Each number is 128 + 24 x the weight over its row's rms, rounded and kept within 0 to 255. Layers, rows and columns count from 0. Numbers have three digits each. The size before them is the row's rms in percent of the matrix's.

# down: layer 8 MLP down (transposed), 640x160, rms 0.129, rows 34-133, columns 120-159
# gate: layer 8 MLP gate, 640x160, rms 0.138, rows 35-134, columns 120-159
# up: layer 8 MLP up, 640x160, rms 0.135, rows 35-134, columns 120-159
down34 107:126107148102090113150136125106119095111148123148103133123132120087157108132134130086092176170132143116142108129160160119
gate35 108:165128130104101117100135168098142119101150165061125098120123085098143155155099140118149095109139113185113131148090137124
up35 103:112145147085140134093148131166108174140115171125117119143138122128141120176141134117147101100113133158079070051156101112
down35 100:169132115150130098076133111167119100143115124128146151103105134100119126161118133135097125144139102105123126124147122168
gate36 111:093130104147162112129118098101104113149157159123159152095145113140153105097132094149052166138158170119137109160125161153
up36 104:147109104089105103143167150112137161117123118135145169109098137127131132129133171120131113135147089148084141146113126144
down36 107:113107144110162147105103123143147130174155121122090119143081103140148160144121171072130131094104169132139142121135140157
gate37 106:096131151109094089145116171117127109076073125100120134102128090110143111122085117109088162100146108146122139080123128164
up37 106:165117113136100113122101122160129147120127149116101147141122117125179160121102131153121119110113105081134117188126185068
down37 103:131153105139093119155171150152123111171144124102129162148165146099137123120141107164129144140118166108094109161111096102
gate38 100:124173108098165112123162123125122104121118149170162153120119122146109146141128113146156079136150132118172094150130117138
up38 098:153127104116091111116158130142085158128158128181126182135120151145172099128122131164153135114149097117144113124145091138
down38 101:170144118149120120136145129085122111184153145138153140180138144171116118164096180134146136092121143149081114121155144127
gate39 104:113132115116122138161096090153142102123142164075136126120098131116137163109108099119058163132124131100157072149116153138
up39 101:091162125113112154095124088143138109178128146134126178114146164117148084079104105102092126099158114133182097085089129123
down39 098:120138188128072154104125120151148162138118089150107151121132146106167089158134122086136153118133114112151130118125105164
gate40 096:128111143150119142135109101115154140162140156145105134104146095112141137137109093108111092142099109118079145118107094105
up40 092:132116091173175091186141136090185104149136134134108119132104097156147139137140103128111128153135138092092122119120146114
down40 093:143120116157107146100112116119119136139116131109123094145116148136104112124126103116128147115110118132095142146120147091
gate41 100:122114147146119104145134121099108140122122114124099168117099089146058111162104114124160098151104140163103121119116123097
up41 103:093132109115127117113123127079118146128117108117103131147114125162134104116145075144160154164112081110159094100145120108
down41 099:171128090134111162098150123086125139146126154085139070172128098105169145101161157148136141176152140129128119174142163148
gate42 105:115116122129093135117114128146119143103119094143082161141132132105138099136171102151150118131096162114098131123120098138
up42 105:105162073142105155120048154134154135141108135120150178160148113132126110119109135184147119117107154116129156077150155146
down42 103:134105132131099153137151163098154144124174144123117133145104119109167132110119135173057148131114184099124133104094131168
gate43 088:125127118100143104150091115091157109165118171141110115122150129131141142132131151157133138117144095099116095103123116149
up43 076:128108104107094088118102120096107110144101134099119108139137147103142142108105137178135131099140101108106116105122111151
down43 088:106106145144072102087099151107118136153147084127150135132132116148122087134128119158105110125133117108131107152106119162
gate44 092:105137143128129065102127118134157111106115149110118132153108167115168150154121091120114164128155113098159111150188123137
up44 099:106116128091119175135152171118098100172192152151145132113128140129100121091112131146172129112111109112103142145157152189
down44 100:119183195115133118127089131123147129126117152113148121114134106129104140127124107125149129112130137107101128109127113102
gate45 094:130115086126124097117141153055150100097145134156147139109120130136138122186062140149100152142114156155115129155163131151
up45 095:101136075115101127096142104116142155123141145160123146097088144121140117135111105123146127151147131169106091109126145102
down45 091:114142172071102154100096138100169115158131136111112132041158148095155116160159150152135117107122167124100097105130154103
gate46 105:134123159120100149096142088132139123122114114115081133155121154129140134120096110120136129142117161137118131131092135156
up46 107:124127085140175110160142155102122093132185105158108105124146098112128136115156146149133097114155104143106126167110116158
down46 099:154150114162111101146130138106153147191155117137134112117148124186121164137119114125151055120164133102154114190134121134
gate47 105:139120105108121137152106080127154093118097135119160105133129075133093115114134096108092122113109148122165161085115140107
up47 099:129098095129125145185095148115077116098110175106120111130139109171122133133128132168145156126138154144149125136160147137
down47 103:135129108108149141156110168127097115122110144133139124098103134178159154195079126130133127094183107119130085151130137111
gate48 102:142124132136143148129120187107135138104099119121147124107097146100123097126112105075150116172118137122130116077116147109
up48 104:130135157086133116148098140110114143082113162127143101115132158131146140137153120151116129178093096110143129141066106131
down48 099:116082101104138106161127145126160135143130125104128078146112147106135174132134130139141135145136109098092151102063107098
gate49 102:140143164160101158152129132101117117104119142125147132138160126124102113149157137136130101174130125098132126113149123136
up49 103:114131125122147186150172138130122105100139149118152127141151167113170118118187161115157148124112133084122121135113141144
down49 100:156095131173152078132146098117165173106095141132147100099138097155093129115103139179107122156114115100120123133146188120
gate50 106:119146170146109122120141118097163113112126105093118126112184155083118143107142147162128105182135130102128119137119142128
up50 099:132107100081084096152125134124154072119133151113082084102147112109125142123145132126134094141130176127119114142127124116
down50 097:101101117139142140154129140164150172125109175107158132153111147155134093082185100128137084168110114144145150131122125095
gate51 102:140126093099124111104122119153086130095150174074117100086130119108172112149094084114127144148091152112126160081121098143
up51 100:100131099103109119128142106095096104149124131109142065137166100122140124189126083129099153136127131119116168089114122130
down51 100:086099133165123115153127131124126121135128102113107129079106135116153178130141134140109108157137123110156127140129153140
gate52 111:146141110139106158131135069126160129127144149096112137122140138100115069149113144098112096166151095119143102126137119114
up52 101:103131142127131147088121110125144150139170131152131158149130146144106121141119090132118131125130152124139089152160191164
down52 101:154160143199085098127137166125097140089149099094115138131115119124168150101130135130086128114142093122118119170122158132
gate53 099:146130115114154113117158111150133117127143113105132175107117158129165097131107161133111055151133095159135179110119111123
up53 095:118139076146118143121122132150133128128087142109114092102146085107143130129145180137123141174139106121129168162141094122
down53 099:125143104147133146100136163135139132138151138135160122121144122109118118118118127149132105134097125147128147114083153163
gate54 106:120124111118170122132106117127109128102142103138117134121148085122128154122139099103114117126103118129115131129112094128
up54 105:104161164136105141133130159158113142102155148140160121115149181075150127158091114103134124175137144142083157140166130170
down54 104:123125106098127105136107124111156121157170160048137168140165115115128091144078113155109114142138160142147089141115154113
gate55 097:130162145179121096096109146150170115110160097123138125152157167111111134141098106138127117142164099144160160127083173152
up55 098:150159123120118142135159143099143139145136096126147126117117096100139124150136141121126102164152154083105170141128111088
down55 096:111099100129165121125104103131179137130132121120123145183134104142114116139120156122068150169108117096148165129123123150
gate56 096:139172126157113170104111105093132098113083142122136130146131143111145153166119108125139079123148134076135132136135140129
up56 092:116157122162121144126151163134103129134073127105199136125104140124107165164122100148146107119111140121154119187116074107
down56 100:132139125093151119083138145132187141141165108111165094157095140146172115138146161174092150136118135181145142158133175129
gate57 086:112125138124165098147116129144156124118099114144135144152126120099101123128122138123097080143041134123142157123099165139
up57 087:108131111135129085111101131161119134182162093101105099127126129113121147168136155123123111118093119151117163155131100161
down57 091:151108127147137103123153122126099159162138109132166113141094148089154153077104149134096123117109168154173117200125129147
gate58 115:134144104151110147182120131133097080134148153129166145109130135140087132065116149115107169094171154113084119110143094109
up58 110:149117156129119148145174113110115125135118125079132143138137125180105131134113153113059141139139130125152094131181117176
down58 106:157093116078089113076131113101099125121159095137143132156134159169126148155154137123099147173106154102126148113148134160
gate59 100:120148123130144109163148089110113139145108089168146113180125138121164130148105107118074118146154151101129192102107143106
up59 098:118151156150130144093127171092162116184139106102148144122152160140133144117157170115117084117112136116113091127133102089
down59 100:070153142130116140134150127119162126111138062135110119153108098136115089133112131108146166147136130127107135150097109127
gate60 097:126131129106136106146142127162152146126121177128129132096141101124157113132141124111092086125133179125141121086125154135
up60 100:142165145131131127126124161109123156143150133108148124097156107150122125168150130130148113167131160136118079092176158121
down60 101:104130120152165163122123145096105138120077121105178165120123126182148117128138088164122165132103124093143125136138190119
gate61 105:133136126131129090131112115120130165118098138118148114154149126131134143137129128114140114143128124145087175094116111144
up61 102:146105176135144150125188125164148100137146135139102113093125131103136095079130126112123159130147156119107068158154117116
down61 098:152163171129114131092111145137136142164144123126174117128146175130162116123117117140163101169129144109109133119150125156
gate62 108:114140132157119175121179128123086131099131132135129142150102110119141155080138165122128153118161139162130119131120155163
up62 105:134123100100124084131103099117158101163118105123168112151136124166158122162130136088142133091112121126124126103127157090
down62 103:118091127131158137081093111140116138159128122150115117131153180134137113139086103136152148136123152131154153145117147190
gate63 082:117137130104143119115101120110139127097133158092118128123154123159151140151089106082105106147128121165124121132173130138
up63 089:095149153149093140163089144117125134139148161092152133126154115153140077148100129080108115111110092162145146135121115152
down63 091:121115170178104116153104154107147187169087159104160143125119077162127103173132128085104118169144131167120141163144135162
gate64 092:153114127135141161140163160158107103150140142139097150142102141134078134157130106125159129116149147158117150131128130163
up64 090:120127142137126109173099114154093132123144134166105128112125149115146146159137135150109163148114046135150130131124147132
down64 089:124108099147122117108154089138149095150126145146149160160116165137144114151126113105149153114134138108122087133150087101
gate65 107:125162130104094161126098177170120150137150132088093126156119127127141146091127127136136169164098087115154131135107117129
up65 103:152147147141101140108144133117093170128146128133129124137088135155125137100116139091166196155108121149133139160120104130
down65 106:141153140130156102077125128117103137081097102127100133127172100134099138150132133119086096157120159121105167143145132137
gate66 101:130129105142133155105168130097086122124171132160131144138110105113111150119158127155086092146127148161120117165115093090
up66 095:127151135103100115123138157084116156128145128145150117122095116107145115058106132158093141101157128145149134170115134115
down66 096:134136105157113135134108120134094109158112128112095142113124133124150070115130128140108142070114106113096144158137108105
gate67 090:135125135127125139097134102146154110124148129122125129140097135147105151112128131106093117099153122128143116154138099099
up67 090:137116149148158154135098143161085109114086124133173111138145129146110127112180135100119094119129141116130160103117098109
down67 090:091118134132129140120134136153136112094115150085119159158072127091158156094212124124122160140173155138158130092108109144
gate68 097:153124125100137126150099087101173141146130123105137145167113123166142135164126145156127156121146147160116109130090110113
up68 087:149128084116154097114139141080079144163138100128151180131107147137138122085142105157134135123144150131111114116110118103
down68 099:145188115130123117116142126121065153137136165132099113134135110096123130109149101112137136111145117128129121081144091071
gate69 097:133100136101125124106084128133152123101131183091103085095160117091151110148116099101150135104170133125145122138175103117
up69 097:149145138173129118105145170142167136119129083143101132108095097128076105132169126160133156081133139110123130131130133113
down69 093:145133131158118128177156116130128128149124121177145132115119144160109104129121122111138110138135109144112142141184162162
gate70 104:151148143109127146146106122085125119162140127163085145098157100106131155120126082133091094154123139098116139185099109160
up70 102:086164115141125140143060124114129133122111143140171103167129128163101134129160136161189159160137124079145127149095118144
down70 097:070117117108173105108142109131129096184098153140170108153115138124116131134120155159127137144126150116136083131138139160
gate71 102:106150125087174123141181121137130083118180134150097167129177149133116088141101112081098128088169122129114146122144137117
up71 107:120127128156148111089121153123136158159115147102135137160122102114114131100155133140153113169106134127152146113085130122
down71 105:130083142135140128123162159163118118126158134092153107137115128165133143124109100108166096118141140109061089134101147146
gate72 093:113116105129143150077110123115140092119111119126092144101137134136124131148131122069138133099122094134091113127099131088
up72 094:138127133150135160156090098098143164095109114070135131143168142089142113114146128153157125088102140143165128124126151109
down72 094:130140152158091134136158130140137141128100139129141142127083114110115155123108082117109134090165137112140124139082168099
gate73 100:110146126111163156081121140110112153095183146138116099123128122125171117125112136104131124131118090119132117090162134128
up73 108:151137106095142072093118134164109137131114109124141123134120112093140160184150172120090124115141149058144143095102130128
down73 100:133115139096144121100164138105150104102133106117126125109143126130076084112102125200101157095101138106137139077129168097
gate74 115:157122112082127176122161145139113115069113118139114150131135110097116147139128158108134164144106146089105088146133144089
up74 116:133139137193096135178143169126182147111137088186139097135110139111105114099164087138132096096111138181145106131095113140
down74 110:167159133071129096113104126107122136132121132125136131160099148172152125136162100136122164113102139136158178169145140168
gate75 099:134161179117138119101107110112137119143081135131141128138093104111139105154147115111094090124129148137137100102111155144
up75 094:170148160085120125090115072143144148104161170178152114134092116169153111097155144129149101129077138112098146117092124148
down75 104:118121110169158122135149097109127149164124096151121139170132141128130133140130164146144133111121079090112160134129109141
gate76 093:126101117141074123111125110149154127125089103086096095131087075106150081109077120111111161155100128188090117109111120131
up76 094:149070147121098176116109122091135163089144147106136092159136107131128136146117162130147134125120130134090139130207116096
down76 089:094138130100107158120118128173141152154104103138125119148111120141132126096167133155099140111159110092135140131118164111
gate77 102:113119100121157128113092107118131154120167146138078169098146090145126134134150159166127118141075109116127136107148135131
up77 102:161135086123159089120102139065139126116133163182173094118129145143120160172140140114149117131155133090145124150116123120
down77 103:132169101149072116151095123127106114116161136126120120125154131083128111145149103140136082104155170098088138161167083186
gate78 108:161139138155123126106155144137139116079129127125151132160137092112125105132122144109073093090120164168131120133131151134
up78 106:118145098143151140119187126186113179080111108177158154110113150125140103135109124129111136133134114132107116149167099156
down78 109:156104179119139121130138133151100156129121131134155125116117112175100146134098161128117144133100108131112136165138119148
gate79 098:161121107116173117125156145098148147123128094106120157123162122100110117126134129129113153101086162088158123065145108114
up79 100:130073160099094129126094103150127105107107093129163117089120132123183156116126116133131109136153117107145182128142124117
down79 098:145192139118151112147145146131114128147143127159095116111135116104130149127142131122128131125141155122177163077179103150
gate80 104:160155125108113128130149115148110101099124140147109157107161130109143170159127151127155105140127100131140092122118169146
up80 107:098148151143120116159121117103161103140144156100155162124108131126153126129088133134101140154137135097129140085138145118
down80 106:107084133124112159111137135117133121174078171091152121098102120145148150100092109151097109121119088105175129124123128127
gate81 092:102171099109128079126117136145096160137117093143134122104105161085142141177108138148126113116132133139099158111163148167
up81 086:112143143104099135123134140127163094153147155079115087137158122091101112087116102138166105113137129118129139114102132144
down81 094:115144152138101139124120113104143174115161128141118128102134167129129093094129116129108106078118116128112147174101128124
gate82 096:129123147113170155149152139129124133100106116144101157167085115169112105121087112098151140129117138105103163122120143108
up82 103:167146165107157156097151115127158144119152101121158155119144046087081145094144094116121103092079127124135106118178157135
down82 104:163160148116141137131109156071138171122175102151148147122166136114117137132127150118141174132123153146138144145149143082
gate83 100:140132172165119150104122153123112123131170105188097091131108121141168160128119110146120156163119138126174077111143118126
up83 099:112121129128136108128154198166097114145164144104145110148085130077118190145110133119149138119159090151144089121155091198
down83 096:151125127097123120135097085121133146180153079114124154118152117200159126115152142127124091137102105096165126147122156088
gate84 104:167104102096115127135102118137147163111162153137122170177129125164098117116126108140121121102147089160116143124120136079
up84 099:115125108141104109096142130157154153157137112111125080138117134116110086127133105119161140126121133108129109100066069145
down84 102:089180122168123132112105148061097132111146154095074126115093100109120118114121144120169186126174131111142148121110137150
gate85 102:104143091135080125144129155143142103144147132095130128139140122087116153109132124126111144130089128124096088097150109132
up85 101:102118107154085147153151122162104129134135171126163113117163138097152114106115145128082103158136120100118119121100102108
down85 099:153133098128121157129106102129108093096114087115146130141127149128111125074147144091153131117101167109160124104136104119
gate86 093:118147150111103174140108135133168083090119084134150162117104158113120127093097078098112121133135107159137155086101110130
up86 098:159107141087127113094131108110144136155091113086125145106128114082155110104106146112115132184126108146100102180154139145
down86 097:122129121162113103139101117147147149120122130096111126163104147144143126140121135194122141095136129113120102114148112163
gate87 103:158130131138138113167105111181105126147124069145122116118109132141141139137164104117121091119100181112121165179116146130
up87 105:121152133128137133161114102085132091078107112108122140158130110135081130169154179121146102146155100103126152169146127147
down87 102:128139111161159143124083123140145161138115137076112094140123168137129136082089087136166184096138147171105091158142109146
gate88 102:104108131182132109117129171108100105116130128112073118142114127113149152156101126101124139139077176121129104148097148162
up88 102:171131145099158152158128146120126118126142116089137098110155138129137108115135147119092151088140100121109120102166137074
down88 108:145158143087098104095155115130113140082102119121129099139134113083124133157113143112133110141155092156115112163148114096
gate89 096:161136118125074080122146142156128151137141128133131130127073132101117102139153128130118186122093160124100111128107134098
up89 092:158136126148120124125124128100137100153076084101144112157188139163126123122123106154093129133133149094148155106105156154
down89 095:135129126162140142107118108111120149144149162133108099126053080165103118145130115103162138138147097081115116138087130105
gate90 098:130139084151099147162113101157133146146128144118118118135128110119166103136096142141123092121132152131133111141115108112
up90 093:138191147173128110084143128098123159098117108194149069104169133187073122152118100125140134092125124118098127129141128138
down90 092:133132102116097152115113120104127163129131102094157164110162111161118150146137128145144131123115080141115124130133157152
gate91 109:153097174094119126111125158185122131130115114117116200137129143135118109147125172155081170132144147145132165099095134106
up91 106:175140151126120128132113135126080108124151115163102127109136125137105161186122167143106131146125090137087126109133135151
down91 110:188109148128103130118131166139152132146127105151140168144135108087143110143144127124166149091146092206093162126115149129
gate92 094:163145134125122135109179123150146178076143132127132134106143131118124112134146105076136105158089126156108107136114102140
up92 097:124172171136130120141074087150159095097125191105131106131139102116093138092122162133151120143193123132116120104143108098
down92 100:138127124116116136118150088146121115059132116130108103130082093119071115109146123136147114101141155149097140143111126124
gate93 098:153088121093118074117137111102157151107170122109117099118151133096117135115160169132141123147130172157122090101120137178
up93 094:158165100089162176079103122116133128107105184183143122154091137115173141110158090145110175128152131112148137120101131124
down93 099:153136140146103143109120158162165095134121126146109112106151161140122147161124102123097103132086156110135142142161120127
gate94 092:141168114122095152113120150129101154142113112121111139141139136093125085132122127111150114155149106152164128145113140118
up94 102:148076143119149158126092119137162116112085118149145144163136132152070124105133119106097126139154131134140124129134127079
down94 099:150141153125108142143128112108117091142137130104169146133170091149144123115123128084140101165146127140082138139091144179
gate95 102:144126120090125127110115121131157117167128100138084103102131139163115149188124112119105113123121166102116123109100085112
up95 103:106156153129141141120115180113115122145098136115127076131170102119117088088149146112100096138132113172137096141088123177
down95 105:148110084158153142139167089144109122142140155165126111119123113105147209185156128135133159148161137115143116090133117120
gate96 100:137121149140117140111163167145132119115156085138116162166124148118101160122135127126095153154122122135136092169097123074
up96 106:148097130136131173126134126081149114119159125144090136138171142162110140094135093141151130140161158123126123125110126120
down96 103:075125164182138132084100194123153115108111108139140151148115146109122126139138106157063149111122091094156151128146141135
gate97 103:125111166177133142124094108121114165157122081130124092078143127074160113155138128136102108098126140177113142111151129145
up97 102:117091132116122116151119136129111109147153105118109074139112108148139155116144116116116156133129156116144131130104117114
down97 097:127102142121154159135145121124112118143165157130132167130154129089139120163170143138096135080132128136124148108125131149
gate98 102:136140101114113140177161118129167148143132127142120143076123102117097109156142119148139148145092069129129111088117126147
up98 106:119111141143148135122115115116121144102146089139126114137151143129135169111178120171154136131125122122115134113106131098
down98 104:092142147093131135090137116081138118155145167116083133130131095156119122141118129143201129149154178168143135149129121126
gate99 097:130205076112097149142114124099101092159151145138139115145118162077115104086084146111112149125121151122140134107125123107
up99 099:137138111135120127124093115090155105115132149142104130142124136108123105148094095113173137097101148141130115142109132133
down99 098:108164167118139153118139128169150134138099077114152177130073127118150139074158118139161119138170110128133133139128087151
gate100 107:149108121164126109133114066095120129115176115099106121140173131104159100135070093147109131083169170097140135167099133162
up100 102:153133124140123138122150166129082108141102150119135109103105136131152126102153152158149147154062177124138105116150136072
down100 106:110135135135153127116176144103107144116168149124124123164115124168140092137091066127157154135106121093171107112155131120
gate101 109:174110146126158102127152113134146139138141117116113180128102081153118119131134117163116121124159137121105141121144101122
up101 108:147086126103161133112164128146124064088141107131171123132136135126130099137121109115116148089105144118141098066145105167
down101 108:126141123120141134091144100118104114151150116123138112125136181114115134173142115175138125138118146176147117075157150113
gate102 082:128140181124164132135108116091141137136174153125124124162129143140135101100132099124128162118119124144088144137128114102
up102 092:154135093138166112134122160102116153130100124154120114133138154161147147105117129135158131161149140072143148113123149163
down102 101:085170136154162100136144089152160130155120138098100128127144129113149114119058126120134093119130151122145176122153125158
gate103 092:125138116119098090186148100146098110151106121179114138134138158127132164151118100101155138097081155078101081133107105149
up103 094:135101136083133135133141091080140156100145137100111110151115139140123112158117155151166099133138115117161150087100089122
down103 096:139137141138139123124150162154120117100143157088117111102100129130151129108096099178145096121134119139148157110090097149
gate104 109:120100139105148129143133098130114107114147109137132111091093112100155125106130129143110157113133133110109166144159107162
up104 102:148107159101094131140161113134084126132094120124132123126172148135152165099111099153122128139134120146137125111112119133
down104 103:179097158059103119140091098141119116111112133118092147129166158148154159155115160150136142106113138129133155124113108158
gate105 098:079140075131114102121147096122144107125130091114136132165152127090152119154126092101109117125156115142108140073135105139
up105 099:132067140083137142116142163099131099088134094136110125157130127124174106156079118113092147117130135152143172123116131120
down105 097:124090123091064143110152133146145151124125108127114148107147108145139145104124154105116137143101152115142133142153144115
gate106 105:172189110137125145123068120129117127134122117072138158142171129133121142149129122175111121173099135163119152137124106148
up106 106:130143112156135113102134097143135160135144113155106143113134172116119134132080118134092097145103122177122087137118093128
down106 106:086123138077115157102117149144078196073121144144118107121106147109113104162137155083085148168153086171160091105146151122
gate107 093:112129067152120113126154131116171134130133094126136129099123117125127139102077126147133095132086131126153127133173175145
up107 096:149107156113116137132126188140115159123146104162152126128113154128162130123115115122155147135124087120146166147113139092
down107 098:100128157090107105103124136108157134170132082105150146130160166114127135102123136139153136129100111119119111160119129107
gate108 097:154133127143122121116121120132087139116130118122117130140138147118117135184151083105110125134132158112080131072123098137
up108 100:132142125151149102118132148150136131156157131129146122142112153101095092157117125113067154154142104133127120131102141114
down108 098:082133158111185126107140137149123121145121118110176165099120139140143097087137106127107137147172094105103158173128100163
gate109 093:102152107115122149161122131099144129122125127136151194144158110092113066149127135151140166184121152136164109139159163091
up109 095:109133155144119123137091137126087136100101144129138113122117145176149158146132161092129123120120110104122148133143137110
down109 099:115166143114142156114163106083156126141151142147105116120109131102110135112177102128130139148101123098115137119168122129
gate110 108:121141131148090165104111123155091099118145144084109112067131090133125143143160104115100137123133123144097103121101169137
up110 101:177134111157150124142129179151111141168137122108136131127132146150132120139130102153118130112144148116126104151121074130
down110 099:125142101098120085139094134108145142187132107145132120152131115147169112130148102145095081097110130142136112137130128166
gate111 109:154114187109125147127154157132160080142106116119146144140145150114102134104147126120182174121115173166116167125169124120
up111 111:171119110117131165102123120145104111136108124125157147086099134132099103127155132159120124133099124127129125131141136138
down111 108:170108145083102092103119129129085144157147138112134124129132093110089123112128132112088142145085129148116164116140091100
gate112 105:120150127145108114155094136139101079113139179159118078172111158142157135175129140173116107130104117116130132166092148111
up112 096:095143174141121162135152096119095100160090140131136113141122165156142115125113095133140098108105156091098125139123122144
down112 095:114151113115115100168110100140092167141110177094137164174137172145157098141063131131094155113078119141147147145155143126
gate113 089:151126091088119109129131105079081073084130123150120145111187136123114129180099135118133164095100146106135110115135125121
up113 100:117158134131114160096139161130141183158142122121128101102133105083133105108156108133103127136126106158121165112106123151
down113 099:150145143083155187102115144182080168107109185116117127064110114074131143127110146158137138131107084099104165145156151133
gate114 097:129109121125147103157105111126174110121096128125107114143093143118115086144125134114134136163117154170092124117121119143
up114 096:139142112117138119139130136130132122141134143096132128135130134096087122133078135112130134140165139171097131163155110109
down114 102:152109129127106116128094149117079118132159139099071101139104105125122137116112114139147195116177144140110130095147103097
gate115 103:133155116177100160134121184137108127098159149107164111143146141114102110145160160138127136099110129123106130153148135087
up115 101:128164141074135139132089163142129135114112162095117151151126157117170142125168122158130116149113163078092121118120127155
down115 101:172100176117141138096077135117132113153154148150128115113129109095153130151169126123170096153133132109127115137165149153
gate116 100:158125105113147129176123070163149128118150125141122128101159125118134144091102090165063126152116111114113122121151134181
up116 099:126156137110110157162079139164142162117123124172152079173129181091140114148179130113093140120111109128127146156118159111
down116 094:116155135145099137120148144161128111088154174121172184092127120083155058125118119148124166130136153107099133072100135100
gate117 098:095160113142125132146089136161154174150129110143111124141129118135161131116105125097153185158099112119137122137085122120
up117 103:141135111126126115129078146123153144111156147157085077126148137132091118093136118168141148084109126153176140125143112136
down117 094:142135135118130167138174113095068160138121103135146124148095146078125188124117111098131112121143081125143113147121109109
gate118 116:177134145096150103139121127116134125154102110175151099143091135141136178127126142083094129127148149140156143098109135156
up118 108:113149121106114107113133116077167114139142147105204142145103116173102101149135122158161118166102142115103134143127119112
down118 109:109175142111131155097127138087092123129176116147115127116119140113131119131152123112118164155154119095116145146114133104
gate119 111:130165173097126108149124119123089082166140121086141157205112161135113182126149127157119171106111124145135097128110154073
up119 109:125106149153137159141063149139154135145124115129145115093182117136127139121109148118115150068153093081171127132188126142
down119 105:123131145144099152143091183119142108122083131131134151126134152139165165126093132130140094142120087102100117135164132091
gate120 101:138117130146164110134102108102140148093147085141152168120113117117166104184133140128166147123125141134125116125138134098
up120 097:116117109096109151099097122133134135157113134153158143109125100150152161101086119119110131119149114159163148172093168115
down120 100:105109143194121157146127147148111113125099144166158126149133156134157132156129159149093119108136143096135099092183134149
gate121 093:114119156161120113154119081151070115127122158112171137131112193138128128123102124138115161162097168115148117110146127139
up121 095:158162127114116082156093127102106144143137117141141101099131099133107114140114133156090102071161132133151123140145103109
down121 089:114135128128134105182123169129122096126133186160139184149141139119124100159139115128159128161097164188114106135157161113
gate122 100:142155103115110155143173109106180118145108122069146132107114124096095107138138103072143129135138128136134120101122115133
up122 098:131102170138106142094136120125107176096141088131127179082132143147145145124176137146099091152105100097100130170136130112
down122 101:143141105117157126130119174138131115137165158098130084093148138134142139092143132165161158126147108132145114138142135141
gate123 104:187136136122123080130133129127147087090112102136123094152136117143138150106101153106099109159112151107155098123152107140
up123 104:158101136090112198140080168136102118136110105126144108116154137141153158162130132116150092119122111106151135110096105117
down123 106:124100156138132127183080114117094145152108115136104157144148120125183138119136136129158094129131117119153093145171100142
gate124 106:135144124164157138138104152122115120118148133123146144097085100123112115147149191147124163104133100158155129136078112093
up124 104:103121125122104128145158111109182144147111133112123154155141163130155123165128111153128144136128138162156068116121107129
down124 113:146091142146152145136166128116115073127142124133135141114142085071104101113135152151103150110166104087167105116079144115
gate125 107:101123131109129145157127114147144133119121134150105124123122133147143139136116105126103123171117122131141159100165120158
up125 102:115088142139114145106123135100104151145169159145087140102172164124117105125102143141102161122138124167093150154127139130
down125 104:117129145093135100127153150178095153150143096134103112152095121122140111060117123153094105145110137141143143122115073166
gate126 103:132113086128156117108143099139137154100167101107135138130119095133126139115141130122183143159161126092130120125104136127
up126 105:121168131099131111168114123121145142115144131103108145117087138165158131096154141149149137200218148116115128167124137138
down126 100:093108086112129107162102119143134133131147153091142137124155177147105123132174139151126149093151146159150113125137095120
gate127 104:125135124150131107140155090159121133160125148124160140152125086083132127160127137076159131164128147132184126064143145138
up127 101:160076121112125124148104163096105129109100141163139129092115145161083141159148076173124087103149115147092146087080150070
down127 103:157107161096162136105132147090129122129151137122156121108146129125139196125160151087140082099149099125163099103134111149
gate128 094:134138153116121152136118106123160109118164116129102137146045123142097091106085099137142184170137169159132128136143126111
up128 092:118128153114140099080140164146199094116092126174132135145104174155164135117113096120103131172115138141105144130121104164
down128 100:152154104133096139085115173154125094176139109127102125120115141144133164149144079140097112137129114168157113109162154139
gate129 102:146128123193113097150159114133165134106093132109164112142120135144111097120132118113092108130107079130129143141130155110
up129 104:095133110154174157112099143162144141137183088150071112116118094140130116147150134125143141071125137112173120144201112133
down129 103:114108122189126150137136146101105139115132109146108120138126112141123138125137100160108100139149152166161137103176109165
gate130 091:196119112147126147139090125115115124173092114126107088177156150114088150172164112159089159147139172127124132145130129127
up130 091:131139139120113146128110198099145165114132141114140088116114164119169134122087120128130163076131124082165115146171128101
down130 093:128169117110131166125114155126165120120133126131116142157161133108103134105095101157159118110097130116166105145127169081
gate131 083:141151147158126130159130119167131112115143132109112077133084128140136192106123090096100113133142128143133150098085133108
up131 085:111142109172162147103114109169142132113132135136114106134142178147120148119145082126109106106084109107119173101154091084
down131 085:128108140122131106089111130140142146127112149152136108128188107134164158154167101150140154133173145139152104087117079088
gate132 090:125096146135158096141140106083129138147128110103141178080051136128164135127117120096119108115142134148120127161119063162
up132 092:115164149162109137137117163110142122156191113097186118140113126154120146120120100153143133156147135111139171139114134073
down132 097:145145146139122132115127086129147100124119123104159131155109132125111118110113107132121125114101095125137141148093132135
gate133 103:177164144124136141133108130103108179082137090128094099102159150134125098178155087092072110141155113149113088148149144110
up133 104:141141118146127146119058174118128148129125128055133156117147112078108134126177151127097107126157123129162140134142138116
down133 105:111102106145125128149055147096138160151108117127146118099107151156108113127119138155129122110143168125141135164094124139
gate134 094:125140161112119175149111104132097130108160159146109126160133143147145101149109138172101143172106104150165125196127124151
up134 094:122164082108144114124106132064148126129108132120102110077143147167100138073149121116069165131162154091142128098185120146